Each number is 128 + 24 x the weight over its row's rms, rounded and kept within 0 to 255. Layers, rows and columns count from 0. The size above them is the row's rms in percent of the matrix's.

# layer 2 MLP gate, 448x160, rms 0.0987, rows 156-222, columns 128-159
size [105  99 100  97  95 104  98 100 105 101 106  99  89  99 101 105 102 107  94  93 104  98  99 105 111  99  97  94 104  90 100 106 104 105 100  98 108 102  94  92  94  99 103  96  85  97 104 106 108 105 100 106 105  96  94 104 107  92  92 102 100 102 103 105  94 109  97]
[[150 157 178 158 124 155  96 155 139 120 111 152 112 136 158 147 155 167 151 113 161 165 144 140 128 139 179  89 165 154  97 110]
 [166 140 107 143 146 164 112 136 151 142 135 137 153 174 145 152 127 135  98 114 139 121 144  91 144 154 143 105 102 110 121 172]
 [128  89  94  98 139 125 136 130  89 125 174 108 142 117 138 105  84 143 185 124 187 141 132 110 144 116 151 114 122 164  94  75]
 [111 138 153  84  85 108 126  98 133 121  91 155 122 112 104 175 163 114 105 109 114 113 133 132 166  98 169 113 137 127 101 123]
 [144 129 157 108 118 103 121 127 146 108 129 152  90 151 125 146  97 124 170 111 154 100 105 159  93 180 143 111 119 144 134 128]
 [ 99 117  99 115 144 119 138 149 129 133  92 179 109 149  95 105 166 103 150 140 153 123 114 114 124 140 101 103  99  95 145 126]
 [131 126  93 164 134 139  86  85 132 120 156 162 130 116 115 156 155 133 135 132 119 160 115 134 141 160 107 130 164 159 148 124]
 [102 108 161 108 122 159 105 184 146 112 132 105 164 151 137 165 137 126 114 141 124 157 154 154 119 101 151 118 111 163 110  94]
 [100 100 118 142  71  91 143 119 141 125  87 159 131 146 138 122 138 139 113 159  99 131  73 116 129 134 130 115 130 107 122 151]
 [155 182 139 119 104 114  95  87 135  94 147 161 148 151 140 117 126 117 137 156 131 138 157 142 140 104 154 124 130 138 180  95]
 [169 129 102 126 143 146 124 126 183 152 143 117 135 106 170 110 100 113 132 126 138 144  94 100 172 133 105 159 113 128 125  99]
 [115 152 112 132 117 127 154 106 108 152 107 154 106 127 142 163 138 104 120 136 134 116 160 114 100 129 100 146  99 131 120 100]
 [ 88 132 121 119 168 126 116 130 135 174 143 133 119 130  91  85 129 181 170 123 201  96 143  98 166 123 144  98 102 120 148 139]
 [ 95  94 150 137 159 132 126 121 131 125 162 142  78 120 191 109 124 137 168 135 192 157  96 148 159 108 136 113 137 140  92  99]
 [159 150 174 123 108 119 111 118 113  99 167 112 149 131 157 153 108 103 152 150 111 116 118 139 154 160 156  78 142 141 168 133]
 [115 126 120 143 114 124 105 160  90 130 103 163 166 136 153 131 120  99 114 110  94  88 136 141 134 151 142  72 104 109 145 171]
 [156 100 129 111 132 125 126 112 109 166 134 113 106  92  91 103 138 124 109 139 133 168 111 140 105 140 167  70 121  99  94 129]
 [107 120  67 149 100 115 109 121 127 137 146 145 150 159 160 146 111 169 127 183 132 154 119  98 115 130 152 163  98 160  81 148]
 [ 89 126 118 131 137 116 155 120  99 130 120 148 129 144 129 128 110 130 136  99 159 148  98 120 134 106  86  94 159 114 114 100]
 [144  92  92 112 150 144 106 157 105 107 107 153  95 127 140 116 100 129 117  91 121 120 135 115 130 167 106 158 106 115 183 112]
 [127 165 155 121 136 111  87 139 115 141 135 138 153  83 155 163 131 121 144 113 137 113 143 129 101 175 104 145 102 144 110  96]
 [149  93 157 132 111 115 117 134 132 109 174  89 136 141 119  90 171 132 103  99  90 117 121 152 106 132 117 144 126 151 169 129]
 [123  94 127 162 107 133 131 145 124 144 141 122 146 121 142 111 118 139  87 141 174 106 140 104 129 184 139 170  81 143 107 164]
 [144 129 149 138 121  96 114 145 105 156  90 100 142  90 129 155  93 101 113 126 127 158 118 140  88 147 119 143 151 104 120 176]
 [104  97 111 146 177 116 162 128 152 152 116 121 125 121 127 110 166 132 144 148 116 159 124 159 101 130 104 151 157 104 110 151]
 [ 95 154 130 101 151  97  99 160 159 136 117 115 128 121 108 135 159 116 135 159  81 146 180 113 150 107 105 146 155 103 156 129]
 [152 111 107 142 106 104 126 101 107 135 122 108 137 147 127 154 132 150 152 135  97 123 142 123 127 110 147 136 122 145  87 115]
 [145 143 123  82 124  99 132 134 170 128 163 134  74 128 127 112  85 141 193  89 106 103 154  86 158 131 147 138 140 131 132 123]
 [159 173 139 127 118 133  89 106 141 173 176 139 151 132 129 124  86 125 134 171 109 179 100 149 121 114 128 141 147 110 120 117]
 [127  85 115 158 112 181 143  85 152 146 149 104 131 140 164 112 146 148 146  84 140 118  97 131 155 176 127 100 131 149 137  89]
 [103 110 142 119 170 154 146 115 129 149 128 103  96 143 103 150 102 180 137 181 132 112 104 122 121 136 144 156 134 145 139 146]
 [135 132 134  97  82 124 110 132 153 132 126 114 145 140 114 183 103 136 148 144 115 155 107 147  68 134 101 153 130 169 138 135]
 [106 119 183 154 139 123  89 107 112  96 104 109 153 109  98 124 126 145 143 105 107 117 134 114  98 116 138 142 140 162 130 165]
 [130 126 101 130 161  98 123  83 138 103 137 112 149 160 153 118 149 147  99 223 174 114 132 129 151  96 125 150 102 111  98 153]
 [105  89 114 121 127 120 152 136 110 110 126 177 153 114 113 129 125 153 161  84 112 114 160 123 118 141 110 160 129 106 117 168]
 [124 126  91 124 147 117  89 123 154 162 171 112 126 170 144 142 140 116 136 192 151 170 150  99 118 166 142 107 144 112 112 141]
 [138 133 105 115  84 113  91  93 112 133 125 111 159 132 167 138 159 132 133 155  80 101 174 170 142 130 131 119 146 179  88 170]
 [120 154 121 100 133 125 136 103 138 110 104 149  73 141  83 120 108 151 171 126 164 171 139 150 101 142 132 155 143 126  96 127]
 [129  90 130 126 142 107 102 140 117 133 119  88 124 165 137 139 163  95 117 128 114 153  83 123 153 155 164 114 156 130 116 138]
 [ 66 103 118 135 122 147 137 113 168 140 146 138 132  99 166 154 120 119  96 104 151 143 138 124 132 112 150 141 115 141 164 131]
 [125 143 119  90 136 111 141 130 106 110 125 103 115 124 138 155 116 121 133 129 119  99 110 114  89 124 111 119 136 102 116 155]
 [119 112 172 131 119 123 117  90  82  84  90  92 119 169 130 127 134  85 134 146 103  93 113 134 122 154 132  98 126 148 138 146]
 [ 77  65 128 135  89  98  95 140 140 124 172 121 141  88 115 146 118 176 174 160  89 130 116 139 146 113 137  89 147 121 118 134]
 [142 122 148  95 202 120 133 106 135 150 146  85 144  86 103  63 119 126 135 156 107 136  97 140 145 134 145 124 121 111 154 158]
 [146 130 130 171 136 134 104 145 103  80 113 117 116 121 147 126 136 150  95 105 125 106 174 123 117 113 101 147 138 127 123 129]
 [122 151 153 113 116 145 105 173 159 133 183  97 158 128 119 124 113 104 156 143  91 166 141 138 138 104 117 141 147 133 138 146]
 [129 147 138 154 145 117 124 107  97 123 135  70  61 143 124 143  62 167 164 100 145 146 120 141  78 177 174 141 149 123 161  92]
 [ 77 138 116 158 114 118 132 141 133 156 107 143 106 104 132  97 143  98 109 150 173 121  88 113 142 170 147  90 144 105 129  83]
 [132  91 133 141 111 123 147  83 126  62 174 138  96 108 102 118 141 147 131 124 119 130 122 162 129 117  98 105 146 136 154 140]
 [141 115 147 141 150 117 111  92  92 152 106  85  90 184  69 104 107 115 113 121 112 103 139 120 117 154 124  93 128 119 112 177]
 [160  85 176 112 122 102 100 131 167 129 137 130 128 154  85 132  97  62 120 121 108 131  95  97 113 162 133 114 116 124 128 111]
 [ 94 143 119 143 139 113 122 123 115 175 114 114 185 117 106 127 128  81 102 146 165 127  83 107 166 114 175 104 117 130 147  96]
 [107 156 107 139 121  96 129 119 120 110 132 109 125 117  70  91 102  94 118 128 104 133 140 131 118 105 156 101 119 156 148 135]
 [140 144 102 128 100 121 151  92 134 112 119  76 161 133 170 115  91 125 148 107 132 122 128 147  92 139 145 153 136 118 157 149]
 [165 109 128  93 134 131 146 154 155 150  84 116 113 145 139 116  98 117 151 101 110 101  84 173 134 160  96 145 103 112 135 145]
 [162 178  93 128 125 157 109 105 153 126 155 129 149 109 166  95 119 140 129 125 121 148 125 112 153 147 165 118 105 152 152 133]
 [165 121 138 108 148 141 102  88 163 100 134 152 136 134 112 109  83 133 132 139  80 162 131 155 118 147  97 108 116  84 117 104]
 [119 154 119  61 143 139  89 132 140 166 119  78 150  82 160 109 107 106 149 127 132 136 121 105 144 137 155 127 133  94 162 119]
 [151 130 122 135 118 144 131 139 164 160 128  80 194 104  98 117 122 114 152 151 105  93 114 135 142 163 192 125  78 102 126 112]
 [ 98 128 146 113 120 151 132 131 129  86 130 102 160 117 135  83 131 162 148 120 125 172  96 136 135 124 161 134 128 128 117 127]
 [130 131 182 140 138  88 115 158 127 121 175 150 132 110 123 132 129 125 137 144 109 182 156 141 143 134 113 119  84 135 125 131]
 [126 114 180 103 124  87 125 150 129  99 129 135 135 154 141 142 152 106 117 113 121 101  89 115 157 134 137 128  91 169 133 133]
 [120 103 123 101  83 132 105 127 132 123 125 106 146 127 164  89 108 146 180 104 134 139 114 144 118 133 146 130  88 151  92 125]
 [120 123 160  95 145 137 117 128 164 108 108 159 115 136 138 153  83  94 151 107 117 135 134 142 152 145 144 156 156 151  97 139]
 [ 80 112 127 114 126 131 132 134 123 161 101 163 142 121  97 167 125 118 161 147 148 155 113 127 126 131  97 104 145 100  74 111]
 [ 96 131 101  90 139 114 140 107 116 103 112 118 130 105 167 127 106 120 142 123 168 154  79 110  96 121 153 132 105 143 101 178]
 [129 119 166 152 100 137  96 159 113 136 119 100 198 117 149 116 103 139 109 146 143 116 118 106 117 111 107 118 110 114 119 135]]
# layer 2 MLP up, 448x160, rms 0.0975, rows 156-222, columns 128-159
size [105  98  98  98  99 100  96 101 107 106 102  97  92 103  98 102  97 110  99  90 101 101  99 103 108 104  97  90 110  91 102 105 104 107  95  96 108 104  94  95  99  98  99  99 102  98 102 103 102 104 101 100 103 100 100 103 105  93  98  97 101 100 102 102  95 106  92]
[[125 104 113  92 130  97 131 104 179 131 128  77 138 109  96 142 137  93 110 130 101  97  97 109 123 141 104 107 146 102 154 118]
 [119 153 133 145 116 145 120 102 146  97 196 161  79 114 162 116 155 162 119 136 139 116 129 109 134 151 110  91 167 158  90 121]
 [134 118  78 116  93 159 156 149 107 176 128 114  92  98 159  72 152  99 133 120 140 148 110 124 127 161 105  87 153 137  91 142]
 [105 119  99 119 126 112 123  92 123 109 131 123 117 125 130 130 132 139  98 142 155 140 106 118  78 146 140 143 154 125 116 126]
 [121 142 118 132 148 145 107  75 106 155 121 138  87 186 123 155  71 105 120 140 104 149  77  99 164 139 153 116 120 147 122  81]
 [ 99 138 140 157 126 122 123 136 100  89 112 195 169 118 120 144 157 149 153 133 153 133 119 111 131 130 150 160 148 139 146 177]
 [ 89 124 131 125 176 125 127  96 124 131 149 121 112  96 116 124 142 110 127 136 132 147 119 106 121 120  95 134 125 154  98 117]
 [ 99 136 157 108 156 131 124 135 132 151 155 150 145 118 134 157  83 137  85 139 128 189 146 116 129 129  99  81 118 100 167 126]
 [110 105 153 120 104 113 106 120 146 129 111 138 156 138 117 159 155 123 138 104  96 166 106 136 110 121  97 142 114 153  83 153]
 [ 99 118  98 109 152  82 143  94 101 112 134  81 161 150 118 116  85 129  92 152 123 145 160 126  83 175 119 140 115 180 112 144]
 [131  86 108 152 165  98  80  95 113 107  97 155 101 170 139 140 107 103 102 113 109 107 107 103 134 115 172 117 152 194 103 167]
 [109 122 142 152 150 129 167 147  99 145 133 122 157 128 116  91 122 144 143 142 119 173 107 153 145  89 139  81 136 122 141 118]
 [118 127 104 138 128 158 147 123  93 143 152  89 136 105 108 137 128 167 127 137 137 138  97  74 166 182 142 132 107 144 156 130]
 [124 129 148 133 103 106 116 136 141  64 109 179 115 139 100 140 151 107 132  87 102 121 125 134 120 120 132 125  74 161 139 124]
 [ 96 186 118 101 125 117  96 106  89 130 113 151 107 118 107 115 139 168 108 149 121 148  79 125 118  93 139 119 108 121 101 159]
 [146 184 103  91 129 101 130 148  95  91 131 161 140 141 149 147 135 148 148 103 143 106 141 116 123 125 129 112 121  90 163 128]
 [162 102 106 140 138 194 135 108 191 120 163 184 120 143 175 135 135 145 153 134 124 125 132 122 152 124  93 121 141 137 153 113]
 [120 101 123  98  53 138 136 160  88 185 126  85 122 104 122 125  98 164 186 143  92 140 144  93 135 125 119 108 123 114 142 137]
 [134 134 148  99  83 114  99 162 129 131 139  92 110  92 123 115 140 139 112 100  87 135 123 160 142 131 145 153 126 118 109 102]
 [ 85 132  90 151 136 121 150 123 127  91 137 147 151 164 153 110 137 142 128 103 109 145 113  89 130 147 148 114 153 110 148 107]
 [110 120  97 118 120 133 185 130  99 136 144 157 138 137 138 162 160 114 131 127 152 111 150  77 112 130 104 122 145  93 149 104]
 [132 164 161 127 117  99  80 116 134 120 143 103 144  76  91 154 147 104  86 154 158 103  89  90 142 154 183 104 141 155 156 118]
 [138 113 107 176 116 124 122 130 112 103 159 113 163 123  88 127 127  94 140 159 123 128 113 122 101 113 139 111  96 123 149 141]
 [155 169 179  65 156 120  88 192  89 110 133 112 119 116  93 110 136 130 136 143 143 125 144 121 138 144 136 103 130 133 127  95]
 [145 152 107 105 110 147 151  83 163 143 139 131 121 153 148 134 161 130 129 124  95 156 127 134  87 116  91 182 138 128  99 115]
 [133 156 119  89 104 117 160 123 152 125 132 136 122 103 140 172 146 160 118 121 108 137 113 101 112 169 137 178 116 100 164 153]
 [ 98 110 145 123 110 134 138 124 167 118 116 160 137 109 102 124 135 139 131 122 146 111 138 171 162 127 121 124 187 148 122 142]
 [144  87 113 126 140 166 141  88 148 121 112 101 128 121 127 161 106 131 128 179 118  90 150 128 121 127 135 123 166  98  78 117]
 [131 131 124  85 125 132 110 167 163 117 110 122 130 102 131 134 136 132 110 105  70 109 108 113 120 189  97 125 123 135 134 119]
 [190 146 105 150 124 111 153 114 132 174 103  81 123 146 123 110 131 130 124 134  95 104 139 159 122 138 136 154 137 183 157 170]
 [ 95 117 132 188 144 153 185 119 125 134 141 123 142 103 123 113 129  99 149 119 134 109 112 133 122 149 130  85  85  98 136 151]
 [148 119 119  90 119  79 138  99  84 133 140 187 105 122 105  73 183 140 156  68 141 160 107 110 132 113 124 101 148 111 125 127]
 [154  93 147 125 126 127 104 175 173 122 139 156 117 109  70 151 136 107 132 104 104 117  98 164 131 107 104 114 139 159 165 117]
 [100 138 162 106 104 113 112 149 105 105 140 119 145 131 127 145 125 139 108 111 134 143 169  79 141 150  86  92 141 158 145 102]
 [140 143 111 145 124 114 160 144 169 119 182 127 153 110 144 108 129 136 126 141 118 157  95 135 130 114 157 128 114 113 111  97]
 [ 80 126 140 144 101 180 151  93 154 141 143 113 109 136 129 124 139 123 133 145 142 118 103 148 114 118 138 121 126 153  91 101]
 [ 91 106  84 121 127 152 135 164 126 177 130  72 142 134 119 183 136 149 124 135 161 119 129 144  97  88 163 143 120 129 111 114]
 [151  83 140 124 139  89 136  92 145 114 155 108 148 142 101 100 111  98 107 123 140 134 127 153 133 130 143 126 152 159 140 131]
 [136 143 176 143 173 141 124  90 127 144 126 112 138 158  95 142 133  92 108 140 132 101 136 143 137 139 123 158 140 138 117 130]
 [178 138 153 140 124  92 113 125 153 154 118 108 119 100 104 173 126 123 108 156 115 148 155 152 180 149  86 147  88 151 118 143]
 [122 135 103 161 100 135 150  92  96 118 109  87 149 134 175 131 153 125 131 140 109 136 134 159 118 148 135 121 101  85 134 119]
 [145 130 124 134 127 134 133  59 120 125 131 138 141 102 135 110 100 109 141 142 124 158  74 144 129 145 137 118 138 113 145 184]
 [ 95 121  84 155  82 126 124 133 148 122 145 126 173 119 122 119 145 109 155 136 125 126 146 106  89  83 142 140  73 120 129 155]
 [111 129 141 119 109 109 133 156 131 171 146 115 141 137 115 126  94 109 128 167 134 112 113 127 125 112 170 174 119 152 102 155]
 [ 91 106 121 132 113 126 151 103 103 159 130 123 132 187  81  85  89 131 129 134 142 107 125 131 131 119 118 161 131 104 146 109]
 [ 97 118 115 147 120  59 127  89 142  93  99 155 152 133 118 126 112 167 104 142 154 177 135 181 121 100 135 142 134 142 185 105]
 [163  90 166 145 130 137 122 125 119 111 103 160 114  94 139 111 123 117 163  76 125 123 113 145  78 114 132 115 158 104 150 146]
 [120 106 151 127 122 133 129 132 151  83 125 134  94 111 137 129 134 136 141 158 143 108 125 130 124 140 123 139 105 138 124 132]
 [159 133 113 112 138  84 171 110  91 147 100 137 102 155 137 163 138 159 130 129 114 169  87 131 123 117 162 116 124 116 178 158]
 [159 152 128 124 169  98 133 137 145 115 123 139 130 115 117 112 175 148 144 129 122 190 125 125 140 111 103 126 105 111  87 147]
 [115 139 110 136 124 126  94  96 152 174 154  92 131 119 113  85 108 103  93 114 139  97  90 121 113 156 148 129 147 161 177 117]
 [147 144 152 121 103 150 130 142 119 146 141 148 138 121 151 111 112 124 143  81  95 154 140 140 155 141 173 148  96 164 151 135]
 [133 135 120 155 104 118 120 158 118 146 125  95 161 142 166 182  94 123 135 101 132 169 125  95  95 121 147 159 144 149 100 112]
 [176 128 124  99 159 130 116 193 103 140 163 116 155 156 128 181 155 105  91 131 103 154 136 190  94 172 158 120  90  98 110 152]
 [134 107 135 110 120  96 126 161 127 156 152 114 127 102 153 130 127 122 113 164 127 135 117 125 167 125 103  98 148 124 142 109]
 [131 119 102 131 166 147 152 134 145  90 159 136  77 163 146 208 163 129 135 108 136  89 133  90 118 130 119 124 111 125 106 181]
 [142 134 172 139 119 112 124 103 120 160 117 138 143 150  82 118 134 124 120 101 134 151 129 147  96  80 156  96 114 164 142 153]
 [154 117 134 165 118 161 130 117 124  83 165 151 135 148 133 137  87 162 119 128 141 125 116 136 126 132 143 124 128 148  99 130]
 [134 136 118 143 129 139 157  89 124 125 163 161 131 151 137  91 141 117 175 108 104 133 116 146  72  95 101  99 109 106  87 136]
 [ 99 103  87 139 104 113 114 178 132 102 124  92 113 120 115 132 140 115  97 124 157 150  81 127 154 135 108 124 127 131 156 122]
 [150 150 146 101 120 171 143 147 127 167 116 114 179  95 119 130 147 115  70 131 125 149 127 133 118  67 168 139 126 112 146 144]
 [198 117 120  99 108 134 107 133 159 163 158 107 123  94 104 127 112  92 146 156  91 126 143 158 120 137 114 150 138 141 114 123]
 [134 134 127  96 141 153 146 167 141 129 130 142 163 120 143 118 118 120 151 152 125 107 128 116 113 128 125 101 161 126 121 164]
 [ 82 111 133 144 103 115  95 150 142 175 152 116 130 161 111 142 107 129 114 141 107 174 126 142 131 169 157 128 125 104 106 107]
 [ 84 134 116  95 140 173 155 138 119 108 121 166 105 160  84 148 115  91 129 143 165 124 129  99 142 108 117 103 121  83 102 137]
 [118 137 117 115 137 109 109 149 137 148 160 138 160  98 111 175 177 148 149 153 129 118 134 132  98  82  87  97 152 105 117 112]
 [146 143 112 128 132 117 119 131  94 138 139 112 149 144 139 148 136 144 132 131 143 143 145 125 151 142 176 120 156 131  99 118]]
# layer 2 MLP down (transposed), 448x160, rms 0.0855, rows 156-221, columns 128-159
size [ 94  99  97  97  98 102  97 101 106 106 103  99  94 103 101 106  98 108  89  94 101 101  97 104 110 103  96  91 111  85 105 105 104 106  93  98 103 106  91  96  94 100 102 101  98 100 105 103 102 109 101  97 103 100 100 100 102  92  98 100 103  98 103 100  88 106]
[[129 139 120 121  95 151 124 163 125 124 125 148 156  97 131 116  97  76 127 124 129 147 126 100 112 103 139 141 109 133 120 138]
 [123 106 118  84 154 107  84 136 146 110 113  90 162 101 130 137 108  84 143  72 110 136 106  98 136 149 143 126 139 113 157 153]
 [152 149 172 146 148  96 127 106 110 138 132 130 149 121  95 123 141 128 114 137 131 102 150  73 176 133 158 160  86 129 165 130]
 [129 142 129 118 128  91 172 129 142 131 139 157  90 116 131  69 114 102 158 121 123  95 116 140 123  67 132 115 163 131 152 114]
 [117 167 161 129 111 112 148  65 112 129 150 144 157 119 138 119 172 118 126 148 103 135 119 164 119 131 124 164 133 118  84 128]
 [116 144 163 161 104 123 116 120 140 130 161 131  98 122 140  59 172 132 120  84 123  89 137 115  82 139 133 154 126 148 130 106]
 [129 101 120 130 117 160 118 158 140 146  91 112 143 160 172 145 102  84 120 129 106 105 193 137 122  98 161 134 130 118 128 123]
 [140 100 132 123 107  78 110 140  98 133 134  72 119 121 111 139 146 103  99 132 113 129 114 127 117 168 126 106 135 135 148  82]
 [127  96 142 127  99 133 132 134 129 118 152 133 115 129 106 103 124 147 128 161  90 151 138 112  97 144 151 150 114 138 110 144]
 [127 130 153 199 144 135 115 137 151 147 121 136 160 157  91 112 132 141  96 126 130  97 169 134 129  97 135 124 135 109 114 129]
 [121  92 155 137 128 124 170 138 150 119 129 112 149 130 122 142 158 104 144 143 120 128 125 148 113  85 138 176 139 134 114 149]
 [169 159 122 160 154 138  93 123 136  81 128 133 114 109 107 120 124 120 150 139 109  96 134 109 123 142 158 108 131 129 127 143]
 [126 109 143 117  99 126 120 128 160 114 107 137 153  94 136 111 129 142 109 135 103 108 118 161 156 107 131 158 126 148 110 125]
 [130 157 101 142 104 122 166 110 120 139  97  93 134  85 135 153 154 132 110  99  83  68 139 155 136 144 168 138 111 153 150 150]
 [ 96 116 141 156 104 125 115 102  89 126 113 129 136 107 107 138 160 120 138 133  56 123 106 143 147 133 135 163 112 169 161 133]
 [166 146 136 178  68 112 159 112 105 111 156 152 167 121 100 114 123 108  84 111 150 112 129 170 141 145 115 150 143 117 125 121]
 [150 139 109 117 153 100 112  90 122  91 114 168 142 108 112 147 155  91 109  65 132 137 111 117 133 138 154 126 121 119 126 128]
 [144 144 131 126 152 113 121 127 140 142  85 128 131 164 158 105 116 114 115 128 113  85 119 144 156 128 108  75 141 125 147 125]
 [123 141 144 136 112 109  93 149 140 122 112 165 123 153 165 149 105 163 148 163 175 125 124  79 170 154 223 136 143 115 145 157]
 [149 167 143 118 139 145 134 110 128 148 132 124 158 124 127 105 126 121 137 165 101 180 134 157 121 117 148 190 148  89 102 163]
 [141 144 130 110 145 133  83 190  97 106 135 124 142 120 125 128 139 160 128 133 102 136 114 149 142  93 146 149 113 161 145 167]
 [126 110 109 165 122 157 122 131  83 160 172 116 150 126 148 132 172 125 146 133 116  88 107 112 121 115 111 137 131 123 110 145]
 [109 117 114 124  93 161 108 159 148 123 105 134  98 125 110 104 139 149 130 141 125 107 127 142 101 144 174 143 126 156 108  96]
 [145 122 143 118 152 117 114 161 119 139 167 147 154 152 169 138 153 100 141 108 103 106 109 132 122 153 101 137 118 137 108 110]
 [128 108 160 114 102 127 102 123 169 140 127 160 135 130 138 117 108 117 123 156 114 113 119 114 150 108 135 191  78 146 132 161]
 [102 127 128 114 125 120 109 153 119 160 134 154 137 127 104 122  97 120 112 152 150 157 164 130 105 133  93 148 146 111 122 131]
 [103  88 116 123 151 146 141 146  79  91 102 157 110 131 136 122 132 118 134 126 174 117 123 115 118 136 143 131  92 108 155 153]
 [135 169 145 130 129  83 106 116 148 125 147 133 118 158 148 110 116 141 113 120 116 171 163  97 138 125 135  93 124 116 136 129]
 [110 121  89 136 105 135 135 174 161 109 141  85  90 150  71 117  90 134 149 143 121 111 126 107 177 106  96 167 106 129 122 106]
 [142 105 159 170 119 116  52 116 138 139 110 174 123 108 127 106 147 115 107 100 116 102 135 102 111 131  92  58 149 128 133 104]
 [142 124 116 119 108 118 143 132 117  37 125 107 162 133 136 114  92 139 152  87 128 149 161 107 154 178 138  91 179 149 124  78]
 [138  98 126 127 136 122 136 138 101 173 128 159 149  91 132  73 165 126 103 125 146 113 108 151 138 144 170 112  92 128 126 102]
 [108 138 128 160 124 134  88 139 111 151 132 120 129 156 109 107 126 124 125 155 146 123 147 133 175 170 146 137 143 126 152 196]
 [163 119 143 154 139 123 180 138 134 146 111 137 141 152 132 155 133 175 140 157 111 109  47 134 120  72 139 101 137 145  99 116]
 [135 132 133 143 112 123 126 114 106 113 131 113 135 185 133  93 122 144 114 148 133  94 142 109 121 165  83 126  88 134 138 132]
 [175 162 134 140 162 105 133  92 151 120 130 134 134  83 129 131 131 118 123  93 127 154 137 128 144 150 132 100 133 105 163 150]
 [127 160 114 116  60 118 161  54 107  85 135 141 155 146 137 108 149 100 122 105 144 123 151 116 138 112 112 107 110 118 142 157]
 [ 89 127 126 114 144 116 153 114 142 106 134 129 122 131  95 124 130 143 152  97 132 132 129 121  94  96 121 140 135 114 135  85]
 [109 124  98 104 142 134 144  98 115  91 152 141 109 132 102 141 122 127 119 153 105 178 101  94 129 153 170 191 125 149 107 142]
 [167 186  94 163 110 129 129 148 139  71 133 134 132 147 143 105 114 113 157 119 132  74 129 108 158 125 143 124 156 120 108 137]
 [132 125 145 125 139 141 120  87  93 151 149 160 157 121 117 150 122 139 137 161 106 168 122 182 114 140 110  98 133 128 140 140]
 [139 133 147 123 124 103  93 139 152 145 172 126 164 149  94 162 148 146 110 150  99 103  84 136 155 135 120 139 152 108 138  92]
 [109 140 124 127 144 137 142 142 150 123 137 122  70 172  78 163 143 129 127 127 105 127 117 134  79 171 107 135 143 114 165 142]
 [107 103 147 121 139  98 165 115 127  77 152  91  81  58  98 152 130 126 118 145 107 157 104 164 139 126 119 117 165 130 126 130]
 [156 122 108  88 104 135 142 139  92 138 157 134 127 121 110 126 124 114 158 154 130 119  93 178  74 127 129  94 105 139 132 140]
 [107 142 122 115 136 144 171 136 133 109 121 120 127 118 135 131 128 125 127 108 108  65 142 156 133 169 113 160 119 140 146 126]
 [110  83 133 139 112 130 113 123 124 171 116 158 133  71 160 100 101 129 143 108 127 124 146 126 114 135 163 109 108 120 137 124]
 [123 124 185 132 125 152 152 104 132 115 153 101 128 150 122 107 121 118  96 132 160 177  94 150  76 131 127 104 141 165 111 101]
 [129 106  65 121 117 112 129 121 143 159 129 134 179 115 108 130 102 169 102 142 163 175 119  79 147 160 109 181  75 152  95 107]
 [179 124 138 155 155 113 149 137  98  74 112 170 144 126 158 146 122 101 133 119 141 116 124  95  96 134 126  97  96 137 147 148]
 [128 147 126 131 107 121 135 173 138  83 149 100 174 149 140 150 117 124 102 122 148 139 134 134 165 104 118 154 110 113 121 152]
 [121 136 160 136 104 129 133 155 102  98  89 136  62 150 142  85 108 109 141 118 121 165  74 131  85 141 161 130  94  97 142 115]
 [137 158 155 136 132 178 121 162 157 147 164 125 144 137 156 131 131 144 115 166 108 168 114 155 108 154 158 116 101 129 150 132]
 [150  79 127 119 165 127 119 112 120 144 141  75 126 162  95 108 147 107  80 102 145 146 110  92  91 107 127 124 135 112  81 189]
 [161 153 130 114  74 116 135 156 104 119 124  91 138 150 125 126 144 153 186 120 202  89 126 137 122  76 140 130 112 121 150 129]
 [186 133 150 126 136 100 123 128 130 144  97 134 143 136 140 101 108 123 119 151 173 167 116  90 168 112 109 105 125  91 122 102]
 [114 110 118  98 158 150 135 131 160 114 169 138 133 170 113 125 107 141 165  97 146 136 143 106 118 140 153 103 121 134 139 131]
 [120 107 111 145 138 117 134  78 171  86  66 130 102  79 136 109 122 135 132 116 111 123 134  72 152  84 123  74 135 136 119 126]
 [ 95 105 161 155 151 140 131 121 145 124 135 147 127 110 110 133 114 121 162  97 125 143 121 107 136 130  86 132 182 117 148 102]
 [124 167 172 134 105 119 109  99 125 161 129 113 164 121 128 129 123 166 160  96 148 115 140 132 158  75 127  83 181 132 126 107]
 [136 153 155 104 144 108  92 127  82 153 136 134 101 119 106 116 108 169 130 138 131 138 127 125  82 133 144 144 136 136 156 114]
 [128 119 125 158 137  78  72 109 127 112 110 160 147 146 126 111 145 161 126 142 142 128 130  71 170 137 149 128 108 118 132 149]
 [123  87 134 147 146 155 129 122 151 110 180 125 123  96 128 150 192 116 138 159 130 101 120 167 130 139 133 139  98 125 120 134]
 [166 116 136 102 139 103 161 104  97 116 125 147 126 130 157 107  92  77 108 128 153 171  85 142 106 130  73  88 164 136 147  92]
 [110 137 121 103 142 132 177 100 105 119 141  95 115 116 100 101 108  94  69 109 113 109 145 146 100 117  58 133 120 125 101 107]
 [103 131  87 124 162 106 114 103 120 108 120 132 126 131 111 131 131 117 153 105 143 111 133 155 101 132 153 124 102 102 147 112]]